python train.py --num_hidden_layers=21 --hidden_size=64 --num_attention_heads=1 --num_key_value_heads=1 --head_dim=32 --intermediate_size=256 --vocab_size=1007 --hidden_act="swiglu" --norm="rmsnorm" --norm_place="pre" --norm_eps=1e-06 --positions="rope" --rope_theta=10000.0 --rope_fraction=1.0 --qk_norm=false --attn_scale=0.177 --bias="none" --tie_word_embeddings=true --parallel_block=false --init="uniform" --init_std_qkv=0.0911 --init_std_o=0.0199 --init_std_up=0.0911 --init_std_down=0.00703 --optimizer="muon_variant" --learning_rate=0.0105 --lr_mult_o=1.5 --beta1=0.93 --lr_head=0.00812 --max_grad_norm=1.0 --warmup_steps=200 --schedule="wsd" --decay_fraction=0.748 --decay_shape="linear" --final_lr_fraction=0.0 --batch_tokens=[8192, 16384, 24576] --max_seq_len=768 --doc_mask=true --train_tokens=82950000 --max_steps=5113 --dataset="wikipedia_en"
Each number is 128 + 24 x the weight over its row's rms, rounded and kept within 0 to 255. Layers, rows and columns count from 0. Numbers have three digits each. The size before them is the row's rms in percent of the matrix's.

# q: layer 7 attention query, 32x64, rms 0.154, rows 0-31, columns 32-63
# k: layer 7 attention key, 32x64, rms 0.169, rows 0-31, columns 32-63
# v: layer 7 attention value, 32x64, rms 0.156, rows 0-31, columns 32-63
# o: layer 7 attention output (transposed), 32x64, rms 0.436, rows 0-31, columns 32-63
# gate: layer 7 MLP gate, 256x64, rms 0.311, rows 0-13, columns 32-63
# up: layer 7 MLP up, 256x64, rms 0.317, rows 0-12, columns 32-63
# down: layer 7 MLP down (transposed), 256x64, rms 0.0726, rows 0-12, columns 32-63
q0 122:172171117082143129114148133131108155120135085141079106129153129112112109150135157155118136148134
k0 071:132142141143126077116098137123116118148133144100138125101101122151178136112145120118119125076110
q1 097:097135128147130131151123118135128135108104179086170157145114137138147144091128133097143123102104
k1 095:118140162115087137135167118213112110136120119110120136138103105144159132104146116123074104106109
q2 086:142141118097145124106173146141135131132125106189102121120115152145097147132128136144110105125128
k2 090:123137135111166127136154164099109145116151122151107078157166158085111144137125154123127117140131
q3 096:119143183147107095121101131138142117129104158139165129107119135160154131084133126104133121098123
k3 106:156148127146119166132165125118129088123138163114140155143161095115136172089122083138140112150091
q4 072:124159177145123102112147148115128120114150166144151121121116148153156150140172121120161117113110
k4 085:124092107120123163132100131116078127063122179145178136117134118116108113147129110130163156084153
q5 094:105097119110151109129098153134122078150121131181090122156139149114139147130071134145096157120165
k5 097:174120140128123127096140149118118126095125103174077130129145162173121112156165144111134154147177
q6 101:156107151109127099134095106149104112123155154072115101125117124127121146105152119149157088119110
k6 089:109099113120107119124178134163130114144110166163132150098101123169110151159118134138109138136129
q7 097:171173129102142143100124142123141157149142139115091108132159140126122104152085132162148145140142
k7 095:150111151101151114115175136102172134150132084090144109099105132136101103135190149139111151145134
q8 109:129120101105126111174086139099153123098114105130121158104111103133120123143138125117114116156136
k8 097:118140120157119124099136126147111145108118137139142117106094114168193127119132139171154197146074
q9 104:070145115137128082099111148178115112197133137119134110100126125122148094162170100123123157136122
k9 097:129161146097157118147099166117102127128124112189087172136108148127140114121141169109108120134140
q10 087:192111085125166118133149106091158155108119111121117088112112103094133162160109152105122126107153
k10 117:140133133091129108125104111086123163187107097113123147120131142100155120113128149143126148151139
q11 098:119132142119087099139121123157133095070112137132179140128150128136123144121100099144158100114100
k11 141:142117117122172118097137148117124167117151061152110125128142145113112124152171181144126161149129
q12 100:146151126143116189128170125116121124128102133130138123105148105146154127178126122105148125093118
k12 097:115114136143151087131119136137145149135118127116144112195130140132135120160113147179134136135154
q13 119:108149122111143122164169167093138095161144131119123142113148120133153121159083126101126143185098
k13 119:101108137156116150126129096162143123096130133117141161119109065135111095124164096170111111088086
q14 106:112127142112104113134134127137073177099098110148145142166093090113139103118122165120139117137089
k14 093:130131136091098140140124143110125151117160171093116140144159106150093120127134051082130133124126
q15 114:114090159170131140161100112104118111130155130100130102167084109142168136079108120087108106157122
k15 125:133152098093136115115122151092142170122162118156115151106125134105132087133129134153135134153151
q16 108:169173114092153105110148133133108161097148104163089114133151134100110115153131149146114136133137
k16 135:163160104090162139106113150136115174113155100162109125133120126119131089131116164155132151149161
q17 092:113098123156129121104133146127146094116115150150149108118137148158108163108159167101144123105147
k17 097:127159145123114135153153094186104125117100105101123150145129114139135101157115085106084121102105
q18 086:133102089091136104162124134146139145101096098148103107087115142113119126101155162108135101142116
k18 103:154118097095155096103108151144156192104159143127126156143105121101124147101094147130092138153117
q19 078:148077121112164135105131120143074154127142118123090123050125138133118110166127102144141124158114
k19 086:146162112091098117120160133080146154144129134149109159131116127151158128114123154144128124099153
q20 085:079126157120122095167088084181129139153108147127181099152116126126136136124160106108168115093113
k20 089:129090123135102123167135138157120095114096198140126129130114128145142084106127130105092127109134
q21 089:163187110103137137098169098100109120094116172114128084076131138153156101157108143132144108105142
k21 087:110164148131147145133104133097138114134157111108146121094115134142113142147099143146106179144116
q22 103:104077143131104123088127152136124127143145174128118163172151116090107179127094115154146124129169
k22 103:136139129158098153128103132153152134171089146117148133094107118153147134123117113099104131148089
q23 095:145110156092135077108126157133160105091117109121149114123137101138116121135157171130090168170147
k23 094:098120125157099131193133111124116125155130125127101140103157122138160149095147081150125061115125
q24 090:131104115171109106115167097122141168067141136157122157100119137164136105098118102161075136122173
k24 102:147169136151154164174134150175155129150147141123120123178129140129125144114111151133156108136120
q25 099:134126135134119121108142139100121114085137122180107172105121138118117150096177146120119146182139
k25 093:125107132091140112132144130115092136102115109112116152145166137110118125136142099091147129114098
q26 120:166123100106116090102176175122107127142128112161128094103164115131129103157136138173086169136136
k26 105:100091161170099145160130112145129105139099172123143141125123145116139144125127120077133069138114
q27 111:137142130084146129133148149123154140118151116146121126166152124128091098112096133134124148153129
k27 086:134188117133150105101133154141128108136155130152142142101168096133126116163138119150111153128135
q28 114:132114207157131127128113124091123129152055148168146139064130132110130156122153127114146114117155
k28 101:132112075122159137115114130095146140096104107154109103134145119142135136126115178145117126149130
q29 110:106137138101148145114110125096123111184093146153112103087128147161074116102138099178083122131146
k29 099:123125091137126116111112100128116101176139137127110127126069142128106139124135143107166124167118
q30 102:123123157134098119140130132108180095139123124104138150125101122125125145074149093157112179127074
k30 085:104134155134171130094148116165092154137138132134118173140146094108098131138137145109128143145130
q31 094:145114121119138168168131144093143123145121120187119135148158065105120106135184144176127119129107
k31 088:155117165116159084090154109132119138090121156063163119109106152135113157122135109121146133133133
v0 090:154120118146148107122127115095149159057140123149119126094073163133145145123154110119125111133112
o0 084:101100118105128098141140097158111173127155119138138167149088095121117139130115151147126151165151
v1 105:126100134144123112100114147129164149115102122178135130137069124124124117114135104133149097093118
o1 104:138125135104118140128110102106134199164120136097162156151135131091130142122118135059122145162170
v2 101:197127076148136127090121125141113121148127126121124137123157134157136096111174141127108164105121
o2 106:120138094138117145121166156121129108127162106105080152148126142145161104099115149117149188111125
v3 089:118136145089160125141130159151154128129128103116107098095122156122126157125114110117095143117166
o3 093:095136125136102126204117115113116133100097113136150131116132141127131138117150142150121073130112
v4 107:141145111144090129137080157143141154103105157162136164128133141149124135151156155112078126129088
o4 105:136161147141127121117118133131150132159129097080128124140160127140142116072148090149188142146126
v5 102:102164122125117154121141160150161099106085132130147078102116111161110115138163143128173157182139
o5 107:110112096170144106121136109098144111156163143156151128133125134098104124145111120154157150094121
v6 109:156113114156137146119134158105101114149180112104132095100125180136103066114162144172125137089115
o6 103:113117086155125077153152146116161109138148162123120124106101112134157127123098191086116165107152
v7 105:121077118097113157094122179139112152103147155151161119121120119130142105170134099149086126122137
o7 102:135097106139140115173078095169159132137134141117120143148137094128140120105092097127117148114125
v8 102:169136134156130124102116120102096165101162151108126105167146081172139163092126117126096082124142
o8 106:115121137092124129066137155138126130125131162143145167118086138152138125105153106121107170127150
v9 078:125133178128140129125101160148100170134114102114150132096114156105088117094101126130143123117180
o9 077:118175157145133119109127122143123122130110117111143113093157178158142121113147117122136069125169
v10 103:117157128169138106160141134161097135144142147103138101127155090118114130108160133114163117105107
o10 103:115101149143154169118113138092156091147087143147092106148097168108131102114119155091172134100152
v11 102:166152127165142106085114126135118137175103140128127129189107111121133113175122115101118132109127
o11 101:147126119107112147133100168108109119110158105119116158101105138134112134100102129102124112114113
v12 104:123144145118124138097142114149129163112159155106096106107104162136165147122111127129087099111161
o12 105:120102128110121097145107075154117117097119135126104112113094108120144138117172108114151142058151
v13 095:107110159133106100163140183141166129151119109073114136133129117127075119160147128150139146122128
o13 094:106137149103120142110112102116151113185143119138147091088142113109066152138117121149136115093136
v14 086:108138144109117131133145130141122104124122128101119178118137137120136151125160142083129116101100
o14 086:136151160098132145113166104126111128140104130120084064144139166125088175160135135125135144115134
v15 111:182119127120137172146111138149145139136068087112122153138124105153120162097121148129118089095127
o15 113:111173112085113142094150183129119105120158102122090140119122125107106115097122099133122128133112
v16 105:100115102142141129148163142177154108148100121135112143145143130149123145131092133156109107128195
o16 111:114116076133099132128107125086112086129132112113134117145109143130141127101142150110126142093108
v17 110:143093151134113157109086139159126155088126150125145139115147110116102108138104135164153103136131
o17 112:148137141126124095068113103145180158126126172104148126096121117134119137096165119114120116119136
v18 102:128141134118112128086107111131165106126148128137066098125116115099136128061125136168098121131170
o18 108:134081131091137139118143101121092113093159095094143109150130070104117127153135089129168139110131
v19 071:107161138137106147123113116142196129129088135112071116127167119098124142133163128126129116159162
o19 067:149102118098152198144096116125126112124088115120161124157163108105087148132090123146126143164109
v20 105:093104097116115101197143155098128161126099156122121113134107123141156160180144111161118117101117
o20 111:103112109083094124149076123128148155147097099175086115168138110141118143085106117130108090138139
v21 099:126136178144137109111080129138122127126142140118149109150078129104122126116160131133099129138171
o21 101:139152178173139088097126123111099167114151113103145142112140159174146127096124114142166092100177
v22 100:150136105089157094121153158121156115119124109157166140133100115142141120078132094144118132083130
o22 097:067096108099117126157154135095127153149137095085132149161108109119122095126128109141149125111136
v23 112:125150106119109109126132111122128154097123127139111121117176164156171122139098094169151157131108
o23 107:136111128114110089152106114144167127157134147092146119123141097113108121133142109171092131156124
v24 092:138127131084110085084127117122128060112092128119151174151159116135150137143127104111124127141151
o24 091:124106131114119106116177133131139134128117099093118146128132135174084123148127120192105143123115
v25 097:102169109126119131144154156089112121159119128094149102135114126185085111101090175119109128119127
o25 092:104122117149129129125152164146116078174121131136117156091091126108159124121166131096121132111118
v26 100:125121131139161118140081083133102118103089132092127118136106110112148160117165138116136118114140
o26 101:164132173143136132094141147130076151114140116109079159152113173133113158100107168122109084166151
v27 096:146171157096095095064145160135153114171129117118140107129131140099122101106114106125131158096092
o27 100:137128170138115106161159131125162159146144129106147115111142118112104095152132082136155133082129
v28 111:151118159151081097157084153086126133120100107141114110114112141148098140149131135112147100146111
o28 109:108148121104119099114126146133190125137076111178152148081159124159131125115134127139117130178165
v29 103:124073099119086108136161116106138092136117102139096141103115126155147130126149152077128150125126
o29 098:138092128099135083122146155147108090161152109118147142122157130096124139162138149156160148130114
v30 096:145092154151086103146150144141125137105163110128123166115163138107093165130117131121102096148103
o30 095:130148156145112108103160121152168135143121137161154097141129126166137091138150115159155185114128
v31 098:122142092134131155119161126111119150153102154141145111116107111116154110108160143105168153110140
o31 096:145105118109137092096121170124108161129159155146143116171143171125129134121115124115162091098116
gate0 099:134102158149160123095129088105126103168153085101138128148111135132091113151125127129104142152124
up0 089:165164191108099134114132166149151147140107088129098155090126110093118142120097079128099139112129
down0 098:103104174114169105122112121126143140135110081148145113128126132104107121088120119137124143150113
gate1 100:102133117131122135097150124119153129149122098087099113119096129120108106133156098126061120095125
up1 099:184145161108132109094117132138114130122152153157151115116139099097150161126104096142163093125106
down1 104:092129122146110081149088141181138124165144095164100134122147138127121103154110119110103124131154
gate2 102:153131089128165120182149128137108138102111168150115136072161138163140111117162083151115155102150
up2 104:102134081112119149136146142110104128161069147122108118058126095085139142112141125103104077108141
down2 098:124147170128159103121146115172118119100183126117122118142112163145103154130083111136152160144103
gate3 097:132155050123122133087110131158151094112148110140138136132127096131078119156099115095110145116097
up3 097:135165125134115110108111131126123118097138079114158159157107116163073113082107148095108159109143
down3 098:167125101096116127115097120136153124149146121142111119083140119129147082088144133100151088141110
gate4 092:125125119158113129131134124095177157113128167122134114172095120125125092146146139074108144121127
up4 091:105158087141114136141093129084140165114111125116137099161102158137073146154150144111134125131136
down4 094:167133107134107125138128140125129110116149155111155107137132164150158135166139173138129113125138
gate5 106:133159166161127176094122115148138117109155088134082099191119154159116139153103089114140135119132
up5 102:139107140103133096109124118130101121082147155114129113159097120155102140130130120078163135115127
down5 108:117118143117100155136123133128135166154156129108157127183140158117117141145115130116112081127115
gate6 098:111128126126157148161117126148099127137163115151140117139137121126137130104132142158100140101166
up6 093:135129140172139090139133138134138124122117117123137108179132124135135112130148175122098135078179
down6 090:100097109087108138115114159063131126118120135157128165149102093159147146140115122130120112159114
gate7 100:139130126192126183094107089090131132110090121162140103150175141109145139123167097098109086088114
up7 090:110136123124161111135135126150124141108105157124142076156194152119138128158152088137113161116125
down7 102:106152112153138093100144135134095130141176130118160166076135126089122153132109133099149141108137
gate8 094:132160129145153132112095124141117088125164164097085141125150132122152112115097114134163161109134
up8 096:139156124157153144151143117163132158092153110160100118146101156133138129148110083137088148105109
down8 096:138107096125114118109101098146131127123109148105154132095146141131149159127155113130152121123157
gate9 104:142156162174108156097151139152124151141082166159121141124135156116151134129137169086113119086134
up9 099:115084139133136109139143137149100139117151152092141135121158115097142146152126151114136162109128
down9 099:118150088097160132085129124128120145160083122126159128138091076138160108086108146106167123149136
gate10 102:114132098141099127148117124073143133146126095097177092123120130115101106141161127149119125123137
up10 097:147107112137144160129118167144150161149131153165117125114142134138129139115125148148141096088108
down10 100:129149151119134123175139125151089114129157133090111163129137138129135155122072121146082127158100
gate11 095:132106151151117138123136100136176114119129117185085156130120128178136123136087139100152142129142
up11 093:174164153135174156147139126108127089140125102152119075162130132124125096158095089124165129080112
down11 096:140111122125142160136142138119118160129152124173132143141162140119121145124201146146158129143134
gate12 101:123131129141111159154157150156121141115145130124126162104103123084095134090151156148135173125138
up12 102:105124105127121137141146151135109115127153161134151105173111174122102140124142082113106146168128
down12 103:136141143121096099112110133126153152178135093134129139149112103080124148124128193139149102117170
gate13 096:125101174120118126135142128110162147120137159118143061147156048094105111146180120133118101161133